Weights of a small GPT-style language model, trained from scratch on English Wikipedia.
Size: 15 layers, width 384, 4 heads of 96, MLP 1152 GeGLU, vocabulary 4263, 30.4M parameters.
Training: a variant of SOAP for these matrices, 1301M tokens, 4963 steps.
Each number is 128 + 32 x the weight over its row's rms, rounded and kept within 0 to 255. Layers, rows and columns count from 0. The size above them is the row's rms in percent of the matrix's.

# layer 2 MLP gate, 1152x384, rms 0.0966, rows 702-736, columns 320-383
size [102  99 101  91  91 102 105 107 106  98 105 104 100 104  99 103  95  97 101 101 101 102  96  99  94 106 108 103 102 100 106  98 100  96  98]
[[113 125 150  88 160 101  97 140 110 119 125 135 166 124 112 112 137 139 148 153 127 168 197 160 119 154 150 168 101 127  77 211 200 118 169 134 123 130 118 156  78 108 202 105 129 131 181 115 116 174 102 147  75 118 174 118 146 143 174 194 149  83 122 142]
 [183 129 102  97 119  97 186  83 102 140 141  84 165 156 139 110 165 145  98 146 163 141 167 147  96 111 121 124 113 138 142 187 112 102 104 113 124 106 142 145  69 142 124 160 170 127  92 152 128 159 115 142 112 134 120 162 149 189 162 106 113 147 127  61]
 [ 66 127  68 173 110 131 106 167 156  77 169 180  98 131 196 165  92  86  62 125  81 166 134 119 152  79 132 140 121 133 114  93 144 113  97  94 116 157 198 118 166 139 149 168 123 123 143  89  58  95 103 122 138 157  95 132 153 153 104  85 103 170 144 106]
 [160 128 150 155 175 104 146 103 189 120 172 113  67 178  89 229 140 133 157 130 149 123 153 114  82 116 128 115 139  96 114 164 160 131 135 109  79  86 102 189 129 102 145 137  95 176 100 104 148 176 157 108 114 130 176  91 126 115 124 132 146 152 126 147]
 [167  88  98 136 148 102 136 114 128 158 181 142 130  99 133 109 159 104 147 117 140 196 170 162 204 155  97 182 154 147 111 149  69 121 107 131 114 148 119  87 149  79 172 177 118 120  87 149  71 136 145 134 130 204 175 138 104 186 169 137 148 105 143 187]
 [126 142  87  73 175  78 139 168  90 162 103 111 113 163 143 229 126 151 187 141 178 109 125 100 117 110 132 111 193 103 148 113  76  95 129 132 106 109 117 140 149 151  98 131  98 190 140 171 181 126  59 118 221 181 120 166 114  47 121 143 165 181  92 121]
 [ 98 131  88 111 175 112 115 132 113  87 129 107 163  86 178  66  92 103 125 161 115 118 153 105  99 173 153 142 108 126 172 158  94  93 133  45 199 100 112 136 140 137 127  68 127 137 136 149 108 167 116 163 115 117 152 133 172 175 116 169  83 175 140 117]
 [113 118 181 166 176  96 122 130  75 119  94 151 121  89 135  94 123 160 128 124 143 127 108 158 123 143 103 152 101  47 120  98 160 140  79 128 111 112 101  98 123  88 134 101  60 128  85 135 138 101  74 134  77 140 138 113 179 148 103 116 145  71 136 163]
 [109 128 188  71  93  99  61 117 127  56 141 155 126 117 141 116 140 122 115 111 124 104 154  58 116  86 101 175 114 114 114 138 144 111 174 177  88 132 192 141 107 191 162 100 124 175 118 108  70 109 149 184  71 140 121 158 198 177 132 196 129 155  85 146]
 [138 150 109 124 126 105 146 208 125 114 149 140 134 129  85 169  99 158 113 147 108 117 135 170  68 125 132 146 182  85 131  43 116 103  51  72 124 136 155  97 151 170 180 127 172 177 106 161 111 124 175 138 184 180 121 129 135 131  97 139 118  98 122  97]
 [130 145 101 110 165 164 105  69 108 156  93 129 139 114 119 146 130  93 185 131 153 126 134 142 102 152 157 110 180  89 162 117 154 178 121 148  62 100 168 139  94 161 120 129 134 113 155  95 106 114  90 143 127 136 118 143  68 179 139 100  99 105 138 155]
 [122 125 109  60 132 126  84 107 138 110  81 118 158 136 103 133 202  82  74 143 123  70 120 179 116 171 145 161 176 155 132 143  84 115  90 160 106 162 134 148 129 127 158 142 191  99  53 160 149  95 164 107 180 145 119 127 158 141 167 122  74  68 102 127]
 [170  94  89 190 123  99 103 131 158  72 123 105 130  99 142 137 138 120  49 168 175 168 100 110 120 142 102  99 148 109 113 100  96 123 128 160  89 116 146 149 124 170 193 117 162 129 118  98 131 188 142 150 126 118  98  90 147  89 135  66 171 156  73 115]
 [162 141 107 159 169 158 123  78 167 121 146 104 175 123  96 193 135 110 121 129 149 124 129  96 143 151 158 107  99 126 151 136  80 108  95  92  59 102 117 148 143 167  99 129 154 122 146 138 118  95 114 148 112 168 171 118 131 105  88 102 123  52  99  62]
 [138 135 125 102 131 112 115 131 138  63 171 139 142 110  91 181 135  87 145 173 138 147 101 163 116 142 150 179 210 132 102  51 151  73 182 175 124 154 155  91 136 129 155 147 122 186 126 108 118 143 119 167 118 127  99 108 101 104 142 136 163  91 122 127]
 [114 141  42 152 129 114 192 120 113  90 119 106 172 144 100 126 123 122 161  48  97 118 108 160  73 126 103 122  88  94 121  69 113  92 125  82 112 141  73 190 140 116  74 162 100  92 174 161 116 108 107 107  61 133 159 166  88 137  72 180 141 149  79 111]
 [110 167 136 171 180 139 110 144  62 106  51 140 130 239 107  88  89 107 140 120 146  97 169  82 164 137  79 121 139 121 149  70 130 188 151 115 139  91  68 133 154  91 153  95 169 107 128 115 124 121  92 185  96 156  88 140 112 153 163 105 137 146 141 191]
 [119  99 104 134 130 146  87 161 168 158  74 124 114 124 111 115  95 109 112 134 115 159 137  53 145 146 141 102 142 110  85 140 141  73 152 153 131  80  64 136  68 149 124 126 123 180 177 135 105 151 185 161 190  96 147  79 144 115 217  92 155  98 124 102]
 [168  91 145 129 160 136  88 151 133 169 129 111  91 141 169 119  79  91 149 170  94 121 138 108 106 109 159 181 123 114  96 168 111 179 107 123  86 164 103 155 107  97 118  90  59 109  94 112 162 128  87 139 107 187 110 157 105 105 113  64 169 142 182 120]
 [ 94 129 117  98 129 141 105 124 122 126 183 104 144 120  68 164  84 140 123 112 118 101  94 122 113 117 126 141 147  96 161 167 141 219  79 118 140 183 108 197 128 120  46  91 129 149 130 166 114 146 104 125  95 164 164 189 154  93  97 191 106 179 112 155]
 [152 118 103 118 106  98 126 113 137 119 101 197 217 114  88 164 123 151  93 129 107 154 109 118 101 171 184 124 100 162 116 120 115 156 176 183 139 112 134 170 104 131 129 189 109 130 132 135 138 149  95 208  91 140 129 128 149  85 144 134 153 134  75 148]
 [ 57 167 145 208 128 108  90 105 120 146 117 118 149 152 224 128 120 157 130 126 136 151 131 159 102 166  59 174 161  94 101 130  96 116 215 174 163 134 106 175 137 119 146 165  98 106 155 104 126 182 116 134  87 151 140 141 113 137 111 145  82 165 165 145]
 [ 96 147 128 145 182 152 136 154 139 127 109 130 108 127 156 131  78  77  81  77 150 102  78 105 131 133 149 129 180 171 126 153 154 114 149 122 122 126  99 130 130  64 133 123 211 111 175 139 168  96 142 179 140 134 117  54  73 145 127  48 125 141 123  99]
 [125 141 193 122 147 147 111 162  74 109 105 116  94 166 174 134 149 152 145 129 102  93 118 182 182 143 131 134 119  99 153 138 125 173 165 145 140 109 197 119 147 170 143 110 147 126 147  97 157 126  78 120 133 154 137 139 152 179 151 118  93 150 115 110]
 [123 140 124 135 162  84 111 127 138 117 128 189  98 106 134 168 122 117  58 128 155  89  54  78 113 183 103 120 167 125 103 108 145 131 153 163  91 155 168 133 125 139 161 126 151 172  92 166 127  57 140 170 161  73  73 115  98 122 134 156 155 158 127 111]
 [155  91 131 129  90 134 146 123 168 155 159 108 138  99  62  93  86 149 131 124  99 104 177 107 125  61 126 138 153 158 146 113 113 155 164  81 112 180 119 108 126  98 131 164 124 148  82 143 200 120 148  97 111 112 114  88 129  85 141 101 119  92 135 211]
 [147 119 130 162  84 145 137 165 141 141  98 180 109 150 199 128 111  84 105  88 178 145 133 132 144 171 130  98 154  45 150 133 113  98  59 113 141 128  99 178 187 121 209 128 111 219  90 115 139 114 203  67 139  95  86 121 146 145 110 148 147 117 152 127]
 [172 155 145 144 178 119 150 160 142 168 164 123 136 115 133 188 158 147 122 167 186 154 112 102 114  24 186 156 126  47 153 105 142 181 134 156 163 130 105 161 113 150  59 142 104  71 131 101 160 120 169 107 118 141  89  94  69  87 165  72 168 110 130 147]
 [ 94  47 171  87 123 133 118 163 143 128 102 107 141 114 171 189 120 108  47 134  86 106  81 112 142 140  67 136 191 124  81  77 108 182 190 166  84 119  82 204  89 203 148 129 118 178 163  62 101  96 150 149 110 146 157 172 119 105 103 181  85 146 114 129]
 [123 118  99 100 122 165  77 103  90 130 139 114 101 113 124 100 123 137 147  66 137 149 107 179 136 147 195 156 121 195 117 111 165  91 144 137 129 149 158 123  52 126  93  89 159 167 223 115  95 119 115 226 142  77 179 138 130 111  91 125 106  80 192 143]
 [121 156 146 156 125 145 123 125  90 151 115 125 130 136 175 165  95 133 171 118 138 178 140 134  64 106  98 168 100 138 156 164 102  86 204 118 124 146 154  93 118 118 131 118 115 125 133  88 159 175 104 102  64 105 122 194 174 156 132  99 125 111 156  91]
 [171 177 201 168 120 111 162  83  77 115 121 167  99 118 129 147 154  85 131 106  96  91 140 168 117  91  30 159  92  95 124  95 132  75 115 139 133 100  82 125 149 211 155  75  93 146 129  97  98 146 120 138 136 110  93 140  84 182 165 135 106 136 147 172]
 [131 149 120 177 131 174 182  64  37 108 118 129 179  83 148 190 152 155 164  98 142  77 152 115 132  96 170 136 117 130 163  86 159 118  92 109 134  84 142 124 157 113  77 123 118 148 112  98 148 118  85 142 154 102 129 145 117 158 104 154  99 171 105  78]
 [143  81 118 105 133  62 129 104 171 177 132 175 103 153 107 172 193  79  90 126  82 161 129 122 139 120 137 149 133 105 102 173  81  87 122 124 114 136  45 143  95 147 141  97 180 125  85 117  98 125 132 132 136 144 121 141  66 125 131 157 158 141 123 104]
 [191 143  85 126 186 197 103 126 120  98 177  83 102 112 120 146 123 135 108 116 145 166 127 145  98  72 211 152 164  94 158 144  68  97 177 153 157 108  96  74 144 130  92 147 178  65 130 159 152 158 119 159 131 151  98  92 126 136 120  97 181 122 163  87]]
# layer 2 MLP up, 1152x384, rms 0.101, rows 702-736, columns 320-383
size [ 91  96  86 108  91 107  99  98  95  95 104 101 101  99 100 108  92 102  97  94  96 105  93 105 102  97  92 101 103  95 101  90 103  97  98]
[[110  92 148 150 149  95  93  87 111 157 120 124 105 115 139 119 169 142 144  92 155 153 137 123 144 192 148 148  51 141  82 183 123  98 136 143 133 128 157 159  97 125 141 147  78 109 139  91 111 144 105 134 136 128 136 165 178 175 163 200 168  86 150 134]
 [111  88 149 123  87 118  79  70  99 137 120 113  68  96 114 182 104 111 120 132 114  94 147 143 109 132  60 184  64  80 119 117  89 141 109 177  98 126 142 116 150 157  90 156 113 192 110 121 168 119 157 146 117 155 149 107 153 130  38 140 148  74  95  97]
 [103  88 152 174 206 114 102  99  86 169 129 106 204 158 106 106 177 187 117 143 166 115  70 163  92 147 188 132 133 142 134 158 127 155 186  99 130 110  90 152 108 110 146 152  95  92 145 117 145 123 142 148  40 129 115 124 113  83 177 108 108 111 140 110]
 [121 202 169 124 102 190 150 114 155 136 111 144 125 152 204 106 183 125 128 116 120 171 142 120 133 105 125 130 151 200 124 152 117 128  56 152 189 145  89 129 146 116 137 145 142 106 109 158 144 149  99 141 179 137 127  77 113  98 137 143  46 110 104 162]
 [148  99 101 147 178  93 121 149 119 120 170 148 175 163 107 100 192 149 137 116  53 136 128 101 108  96 142 159 124 133 117 135  93 106 126 123 115 128 117  51 159 119 144 140 159  71  61 120 102 157 149 127 154 157 154 149 168 206 170 120 124 131 170 166]
 [157 156 139 121 134 157 124  87 173 174 106 150 100 177 124 178 124 105 164 145 131 104 114 107 145 143 151 127 188 130 196 181 103 156 118 195 115  89 128 176 143  76 100 113 109 143 123 113  83 124 170 129 104 159 161  84  73  91 111 123 170 141 173  97]
 [132 108 119 114 122 155  73  64  69 190 122 124  91 161 166 134 124 120 140  97 122 113 135 121 208 106 174 101  97 132 158 101  91  76 103 165 139 142  82 108  82 138 128 135 152  50 179 147  97 183 137 168 117 128 117 199 113  99  94 159 152 137 128  92]
 [179 159 159 164  97 200 143 168 127 105 177 174 164 122 136 105 190 119 169 172 161 117 135 183 103 113 119 117  92 113 111 129 161 144 224 182 158  99 121 162 143 161 111  90  85 118 115 117 130 133 109  85 158  44 158 175 142 166 142 138 116 106 130  78]
 [108  81 162 151 113 121 173 179 111 178  88  98 138  63  80 125 131 128 132 147 140  99 115 201 136 151 149 116 123 107 158 132  85 174 155 146 180  65 149 133 148  99  63 123 105 117  64 142 179 131 145  92  98  86  89 122  68 141 143  79 113  91 104 140]
 [ 94 127 119 122 127 185 133 155 148 145  78 111 146 149 112  78 160  88 150 150  65 215 165  80 107 165 101 135 111 166  90 169 104  96 144 112 195 122 122 141  69 156 145 104 136 170 122 117 180  98 101 115 115  74  95 109  87 100 147 104  88 101 101 117]
 [115 107 165 111 105 147  93 145 149 160 137 155 133 124 141 165  51 150 138 119 132 101 123 156 140  98  60 114 161 111 141 159 113 131  63 114 105  74 118 147  93 151 139  53 123 148 141 135  88 209 131  87 160 108 134 106 207 199  65 147  97 171 139 115]
 [153  89 169  88 100 113  98 165 166 114 133 173  49 103 151 138  99 128 142 105 198 121  74 165 136 117  87 199 119 131 102 149 146 137 142 108 115 126 131 120 119 103 136 154 107 124 163 156 141 115 125 176 165 108  89 151 138 109 240 144 107 172 132 113]
 [148 135 152 124 105  75 179  95 179 133 126 108 173  96 165 137 129 154 126  69 169 156 142 109  98  87  95 129 159 109  85 152 115 202 142  68 140 133  86 129  89 148 200 119  87 108 156  84 128  48 144 122  97 160 174  54 102 196 120 118 111 182 111 127]
 [122 182 133 168 138 137 181 108 109 142 165 186 149 133  92 167  81  95 147  81 113 121  92  87 119 140 148  59 134 123 130 157 133  96 146 135 160  89 152  90 132 138 140 135 183 115 126 123 152 136 162 134  91 148 129 118 149 114 127  70 146 145 131  52]
 [130 110  91 160 171 155 155 129 112 156 119 120 186 164 188  87 177 143 145 107 140 101 128 131 112 106 149  91 193 112 134 160 130 158 148 125 141 161 128  79 137 105 129  95 107 188 109  83 136  97 110 118 133 109 159 123 128  98  71 136 111 143 193 119]
 [202 107 100 176 120 169 153 152 108  41 173 142 167 185 174 156 165 116 155  74 153 143 108 233 138 149 113 134 132 136 118 129  93 138 147  62 120 116 136 166  85 184 108 134 144 105  83 147  77 205 160 153 130 157 129 155  94 152  97  83  98 131 188 123]
 [170 117 140 153  54 198 139 125 174 156 151 127 162  61  63 150 148 139 143  52  74 136 116 136 106 146 128 149 146 131 147 194 156 126 183 134 109 130 131 172 138 126 133 164 117 122 118 124 156 189 130  63 112 135 170  50  95 101 158 137 107  83  92  81]
 [101 116 136 139 107 152 104  96 135 152 126 126 118 163 132  85 171 173  79 179 114 107  91 103 130 109 163 103 141  71 139 155 101  96 152 107  95 116  95 127 135 208 129 142 114 179 144 131 102 152 129 146 180  88 128 113 126 132 190 110 178 108 137 123]
 [185 115 121 152  88  38 146  88 126 156 133 128 198 104  32 128 104 121 154 131 145 133 141  92 140 148  89 189 166 146 162 134  86  73 102 109 112 153 153  91 127 156 171 107 179 190 125  98  96  81 134  88  76 122  47 112 154  88 125 145 109 191 142 122]
 [160 159  83 130  80 128 121 158  84 156 128 117 129 132 136 127 158  79 107 172 136 141 151 104  87 133  72 153 141 158  96 126 215  88 143 121 113 143 128 131 154 140 154 119 132  95 165  74 133 217 195 111 116  67 139  38 104 131 133 123 119 161  59 130]
 [111 119 183 127 127 149 112 118 120 121  91 135 175 175  96 109 137 151 110 188 164 190 102 156 111 104 144 116 134 160 112  35 136  99  92 166 146 136  98 172 138 127 161 153 169 162 131 105 153 140 154 108 167  87  75 124 152 108 150 112 171  85  79  91]
 [114 156 116 116 153 154 134 188 115 185 147  87 139 107 126 122 132 114 153 149 158 101 147 109 155 178 146 162 129 142 171 186  44 130  97  79 103 136 123 157 116 137 126 151  97 122  86 157  91  96 105 150 136 128 160  49 108 148 140 141 149 110 123 137]
 [ 44 129 141 146  93 197 159 105 134 118 164 146 200 159  90 143 103 117 123  91 140 132  87 106 102  88 112 150 164  95  57 168 121  59 157 108  85 114 141 193  75 120 154 148 136  84 132 151 127 110 104 158 183  91 121 125 153 160  80 158 117  90 136 106]
 [124 140  89  72 132 177 209 109 130 139 118 129 138  83 122  97 136 144 114 149 105 166 124 153 112 137 111  56  99 172 133  89 165 157 153 123 117 149 158 119  73 114  85 157 143 119 113 180 105 127 125 177 183 100 197  95 146  90 117  86 145 126  90 170]
 [101 133 110 189 112 115 112 143 121 115  99  91 185 151 132 130 152 229 166 140 124 134 135 134 130 141 150  66 124 100  99 119  85 129  91 125 160  84 134 140 103 176 108 114 187 157 111  88 102  92 115  95  49 134 106 101 213 140 117 195  98 109 118  84]
 [100  99 143 122 190 189 135  76 184 108 100  77 117  99 162  70 103  51 162 173 115 127 117 163 141  90  78 145 170 154 170 173  95 104  86  92 113 153 158  89 122  96 174 129 169 124  88 100 123 165 158  89 119 129 133  40 138  95 117  85 103 151  67 149]
 [124 108 124 133 210 136 166  46 118 117 161 127 127  99  80 104 124 201 123 140  75 119 127 127 126  58 139 203  69 191  86 106 156 181 182 153  89 160 139 138 133 167  91  87 186  82 191 127  99 129  88 155 102 140 124 171 134 150 152  80  73 108 109 120]
 [103 124 149 136 113 163 112 109 108 114 160 180 134 154 141 115 183 175  58 133  88 108 119 126 102 120 188 118 146 141 168  79 156 157  67 130  94 153 125 216 103 156 113 119  75 202 113 131 161  95 156 166 103 116  82 214 115  75 108 132  85  46 120 169]
 [113 106 134 121  78 150 181  88 110 191 100 189 163  98 113 149 173 119 130 139 148 139 121 139  94 123 128 186 156  81  40 139  75 140 137  91  81  57 121 131 134 101  91 119 157 108 127  87 128 186 158  89 141 121 147 130  96 129 184 116  71 103 154 166]
 [ 92  84 133  85 132 170 181 107 128 145 138  91 156  69 122 131  85 135  88  92 135  79  57 139  86 176 152 101 144 209 107 121 126 147 108 139 137 120 142 110  85  88  55 117 141 149 148 121  92 145  93 185 177 116 100 155 125 110  92 149 154 138 164 112]
 [121 118 143 108 174 129 128 138 168 176  82  58 101 161 135 140 191  43 151 122 103 127 126  83  98 122 110 113 102  54 156 172 155 125 114  50 141 138 143  39 120 113 154 143 156 134 122 125 154 108  65  90 148 130 143 155 124 110 121 100 101 108 128  60]
 [167 149 163 133 183 140 161  80 105 105 117 191 137  76  91 209 107  83 138 143 112  98 135 143 145 126 106 132 132  99 133 141 119 107 116 137  98  72 105  55 150 153 134 152 121 116 147  92 208 159  46 112  97 108 131 112  92 184  66 132  84  90 123 177]
 [131 102 145  97 104 139 123 218 103 122 168 138 177 103 154 185 151  88  89 101 148 115 148 136 137 101 105 133 126 148 126  85 122 112 118 117 121 136 146  96 151 120 118 132 170 115 121  42 138 152 114 154 169 153  93 179  58 111 164 118 139 149 129  79]
 [155  91 172  87 136 132 136 141 159 141 103 111 133 136 116 129 201 131 128   0 153 140  90 185 117 157 153 154 139 126 119 181  69 116 110 123 111 147 114 108  80 131 143 134 121 137 114  99 137 127  86  93 120 112  86 132 140 148 114 149  77  90 117 108]
 [157 171 138 151 122 150 113 116 118  91 139 108 108 172  64 159  91 125 121  73  76  96 148 118 171 132 142 150 129 115  67 152 144 135 112 172 143 176 106 157 109 110 109  96 215 170 187 141 189 163 140  73 157 106 149  77 145  90 173 132 111  83 123 104]]
# layer 2 MLP down (transposed), 1152x384, rms 0.0914, rows 702-736, columns 320-383
size [ 95  98  99  90  97 101 100 101 101  97 106  99 103  98 101 100 105  96 108 113 101 104  95  92 108  94 102  98 106 103 100 103 104  99 106]
[[233 148 111 157 110 147 182 126  53 108 127 152 147 162 188 127 109  99 128  84  30 112  63 165 106 111 133 126  95 103 176 145  97 152 156 127 115 103 145 141 185 150  97 142 107 117 155 174 161 149 138 171 101 128 138 142 129 122  67 166 179 114  53  85]
 [186 155  98 144 141  98 169 115 180 125 118 160 117 167 118  93 146 168 124 142 150 119 152 127  92  62 111 178 111 154 125 103 138 105 134  86 124 172  86 199 144 131 164 145 102  95 150 153  84 113 137 146 183 128 170 184 111 145 134 157 110 180 121 136]
 [128 140 110 122 114  97 144 157 149  79 112 150 113  90 134 125 158 126 138 116  80 112 122 113 140 123 137 112 151 170 134 111 149  89 176 111 154 168 161 119 147 119  95 139 129 120 161 118  52  90 110 118  98 157 186  99 148 169 111 100  97  73 117 111]
 [ 63  45  97 153 162  49 111  97  92 124 124 127 166 131 107 138 107 133 166 153  89 142 124 148 126 134 133 127 126 120 160 107  93 102 145  74  79  55 136 205 160 166  76 123 121 150 114  70 129 141 129 122 143  87 105 124 120 140 127 160 181 195 119  89]
 [ 77  74 161 171 156 129 104 152 135 138 146 144 123 111  54 173 203 129 172 125 103 106 141 105  69 115 159 114 152  97 149 140 140 122 155 117  82 172  88 127 108 144 112 122 133 150 101 137  61  87 162 108 131  71 187 151 148 151 103 100 116  54 128 128]
 [148 145 148 178 147 163 142 153  74 129 125 125 109  80 119 101 118 159 158 110 131 163 141 162 106 165 142 151 104 106 175 150 174 109 143 118 117 130 148  61  77 143  86 174 114 146 122 123 123 119 145 125 154 141 109 179 100 117 179 148 137 129 159  94]
 [ 97  97 121 115 157 157 113 145 193  99 175 120 136 222 147  73  84  86 119 109 106 161 130 131 159 135 156 155 148 150  70  91 163 112 160  76 176  88 143 112 191 128 171 120  85 128 132 144 129 142 121 122 114 109 134 121 125 157 112 157 140 143 147 100]
 [142 124 129 146 127 122 141 115 102 138  95  90 149 134 139  82 108  52 175  97 144  89 168 189 196 154 133 164  88 120  71 139 131 145  79 141 135  61 107 109 102 134 208 112  71 143 133 113  99 115 102 101  76  94 180 140 120 109 118 101 180  86 151 126]
 [110 109 151 187 128 109  92 169 172  97 116 115  65 215 138  43  94 140 114 137 124 121 139 137 100 106 138 109 129 192 153 127 175 158 100  95  51 107 135  98 134 127 197 102 115 168 165 136  83 143 179 135 113 123 105 140 171 149 151 131 137  98 182 156]
 [147 142  92 118 131 136 121 157 158 169 107 182 137 123 132 106 113 198 205 124 117 130 148 109 107 164 165 137 153 101 120 137 113  61 172 176 157 104 116 154 179  91 138 160  62 138 135 174 134  96 201 110 167 171 130 158 105 129 124 125 157 107 116  75]
 [154 109  89 134 168 118 105 147  71 178 151 107 156  90 180 154 128 190  70  89 102 180 115 149 116 110 140  84  70 148 159 118 127 152  83 134 175 153 140 138 108 136 176 128 116 143 140 117 139 112 125 112  48  93 121 108  65 178  72 111 122 184 132 127]
 [115 135 115 101 181 112  64 159 115 137 146 142 118 139 143 124 125  74 131 111 126  92 143 125  84 129 120 134 125  73 132 119  85  96 115 165 112 143 167 180 118 127 162 123 174 140 148 152 127 137 123 104 148 131 108  95 173 140 121 139 139 137 110 117]
 [172 153 147 185 107 114 166 105 156  82 156 116 207 123 174 131 145 114  71 168 131 102 134  93 204 106 132 113 145  85 137 128 116  76 191 123  94 138 144 136 116 196 148 168 154 115 140 154 156  90 118 122 100 116 101 143 109 195  99 104 175 156 113  80]
 [141 105  86 115 161 150  84 105 128 122 100 141 101 130 127 125 148 138 164 152  87 134 155 180 146 144 113 132  91 139 124 164 131 127 120 182 162 201 121 114 145 116 160 148 107  70 135 109 107  99 105  86 186 137 104 178  79 148 124 128 117 162 180 116]
 [138  81 117 148 110 105 115 148 127 104 138 155 169 151 165 164 106 124 119 108 233 121 179 125  96 142  87 124  95 152 155  48 139  99 121 140  98 120 134  89 132 143  95 142 144 120 148 102 107 107  93 108 125  82 124 112  75 165 114 204 107 106 104 114]
 [108 113 199 120 183 148  65 180 206 148 107 119 119 141 192  69 108 128 113 138 136  66 162 166 106 196  90 170 115 196  82 131 103 141 130 143 125  39 127 140  98 154 132 144 143  95  48 127 162 143 145 129 156 111  88 114  95 148 183 171 114 106 189 155]
 [138 126 107 142 130 226 120 163 182 125 119 132 110 177 104 145 109 144 110  99 183 123 113 100 198  97 121  98 136  56 164 111 135 174 153 118  72 138 108  86 116 109 100  89 127 145 149 132 123  90 110 131 157  87 105 134  95 153 122 105 142 126 100 133]
 [ 80 166 176  70 165 143 156 116 153  94 119 138 156 106  84 164  92 115 139 132 169 105  97 160 123 113 182 170 170 144 193 125 160 132 116  76  82 141 101 114 124 149 141 138 131  67 115 126 132 143 127 116 111 135 135  86 136  55 139  85 129 105 155 159]
 [128 189 135 141 104 116 128  86 153  67 118 191 166 125  88 114 146 170 176 125 140 118 122  52  84 124 127 127 125 150 162 117  66 143 103 100 148 107 102 126 186 165 112  90 201 138 157 136 168  78 187 177 107  95 172  91 123  97 141 125 153 111 132 151]
 [ 82 155 196 113  85 118 108  93 147 119 105 156 135  76 125  98  93 193 163 122 100  53 163 108 102 143 138 167  87 153 191 126 193 168 135  96 111 206 122 109 119  88 137 163 135 149 157 115  51 107 133 125 139  82 142 128 124 156 133  73  90  77  82  93]
 [168 116 142 149 155 195 164 145 161 131 109 145 118 104  87 129 139 170 135 122 118 136  68 158 123 144 155 178 200 117 151 139 158 217 109 114 141 131 129 170 125 115  99  88 112 120  86 129 138  93 170 143 139 152  94 121  85  91 121 139 112 206 169 127]
 [168 111 132 109  89 115 131 137 147  91 112 152 152  94 125 103 142  89 200 104  85 175 105 135  96  84 122 134 132 114 197 113 169 130 113 219 130 114 130 205  80 214 164 140 133 119 118 141 172 174 162 120 128 122 151 151 168 118 112 104 129 121 158 140]
 [156 169 147  75 147  92 122 175 158 122  93 141 129 153 130 126 147 168 163 179 122 168 129  98 118 105 168 158  79 130 150 143 113 131  82 105 129 125 188 109 183 132 124  74 128 180  91  53 151 163 132 133  79 104 149 111 115 125 126 151  99 132 135 162]
 [151 130 175 154 120  54 123 184 129  98 162 106 114 150 146 180 104 132 149 151 158 128 125 188 145  45 147 172 130  77 104 140 156  94 143 151 161  97 159 115 148 170 143 110 168 123 123  68 140 110 129 113 124 143 116 172 125 146 140 155 149 221 173 117]
 [ 91 131 111 171 149 127 137 141 103 113 107  86 128 116  71 113 143 116 122 105 138 108  83 114 125 186 147 131 121 167 122 169 148 125 105 132 159 136  84  71  76 127 159 117 141 127 153 110 101  74 158 152 161 112  77 116  87  86 106  65 152  93 119 143]
 [152 166 169 141 131 109 120 151  82 112 150 122 140 160 174 145  99 129 120 129 127 111 129  74 170 130 200  69 113 106 109 172 132  93 149 147 104  94 104 100 140 121 102  97 111 158 159 113 102 156  96 167 156 137 146 206 145 156 166 142 157 162 104  96]
 [154 125 159 148  47 141 149 184 151 110 120 182 123  85 134 121  85 122 131 151 188  95  91 146 168 123 108  81 164 173 100 169 125  70 136 155 132 100 113 123  65 120 222 120 154 162 100 119 145 136 110  94 152 115 123 111 154 129 101 164 132 119 110 145]
 [133 148  83 121 160 135 133  99 147 141 127 143 132  90 167 148 113  90 171 140 160 114 102  70 130 140 113 166 144 105  72 163 126 129 149 129 134 140 126 155 191 168 146  78 129 153 115 192 141 122  77 131  91 169 144  84 103  95 165 102 146 138  98  78]
 [125 145  98  99 118  91  96  85  69 155  46 143 137 149  81 160 191 165 139  96 133 121 158 130 196 114 119 124 112  99 138 114 124  77 204 148 216 133 127 163 131 188  65 113 147 103 132 171 157 131  93 135 170 147 147 111  62  96  90 115 137 173  92  74]
 [151  85 116 140 113 155 131 110 106 157 125 120 125 128 127 137 191 104 122 205 108  90 148 167 161 150 178 180 123 145 120 111 151 117 168 132  95  75  73 121 137 180 188 137  90  95 166  95 130  80  74 196 127 173 143 102 122 102 110 171 121 137  98  67]
 [118 131  95 109 146 141  93 142 110 102 109 156 150 124 183 155 124 155 119  68  73 102 128 118  83  68 118 137 106 104  87 123 112 109  77 156 130 106 190  81  99 139 155 166 123 126 153 112 170 167 168 128 120 177 108 227 110  77 103 145 167 131  56 184]
 [129 139 125 106 134  70 116 145 131  94 139  87 127 128  69 144 128 131 173 146 154 113 132  92  85 165 116 123 177 116 111 185 127 158  78 160 111 128 122  93 133 136  67 143  83 129  66  95 132 111 137 133  91 202 117 116 130  97 143 128 150  80  74 170]
 [124 110 151 151 162 150  90 110 130 160 116 136 191 121 133 100 127 131 128 128 155 131 175  84 118 149 106 114 129 147  87 171 113  97 128 139 131 131 131 169  99 139 150 113 158 151  83 135 133 146 134 155 146 145 168 159  79  47 185 143  93 155  82 118]
 [ 79 141 179 160 119 126  83  98 105 137 116 157 126 128 149 146 102 137 108 154 110  69 128  70 150 163 148  79 151  71 117 152 222 162 121 147 222 110 182 132 142 110 143  88 162 134  67 130 122 148 129 157 135  69  90 105 100 167 139  84 135  66 143 111]
 [140  93 103 130 141 144 174 181  92 119 127 109 182 167 105 152  29 107 149 118  92 118 131  68 138 135 170 121 154 166 140 134 120 120 134 136 156  92 134 136  78  94  92 153 141  90 187 132 133 161 146 109 127  84 118 123 189 132  79  89 134 167 177 136]]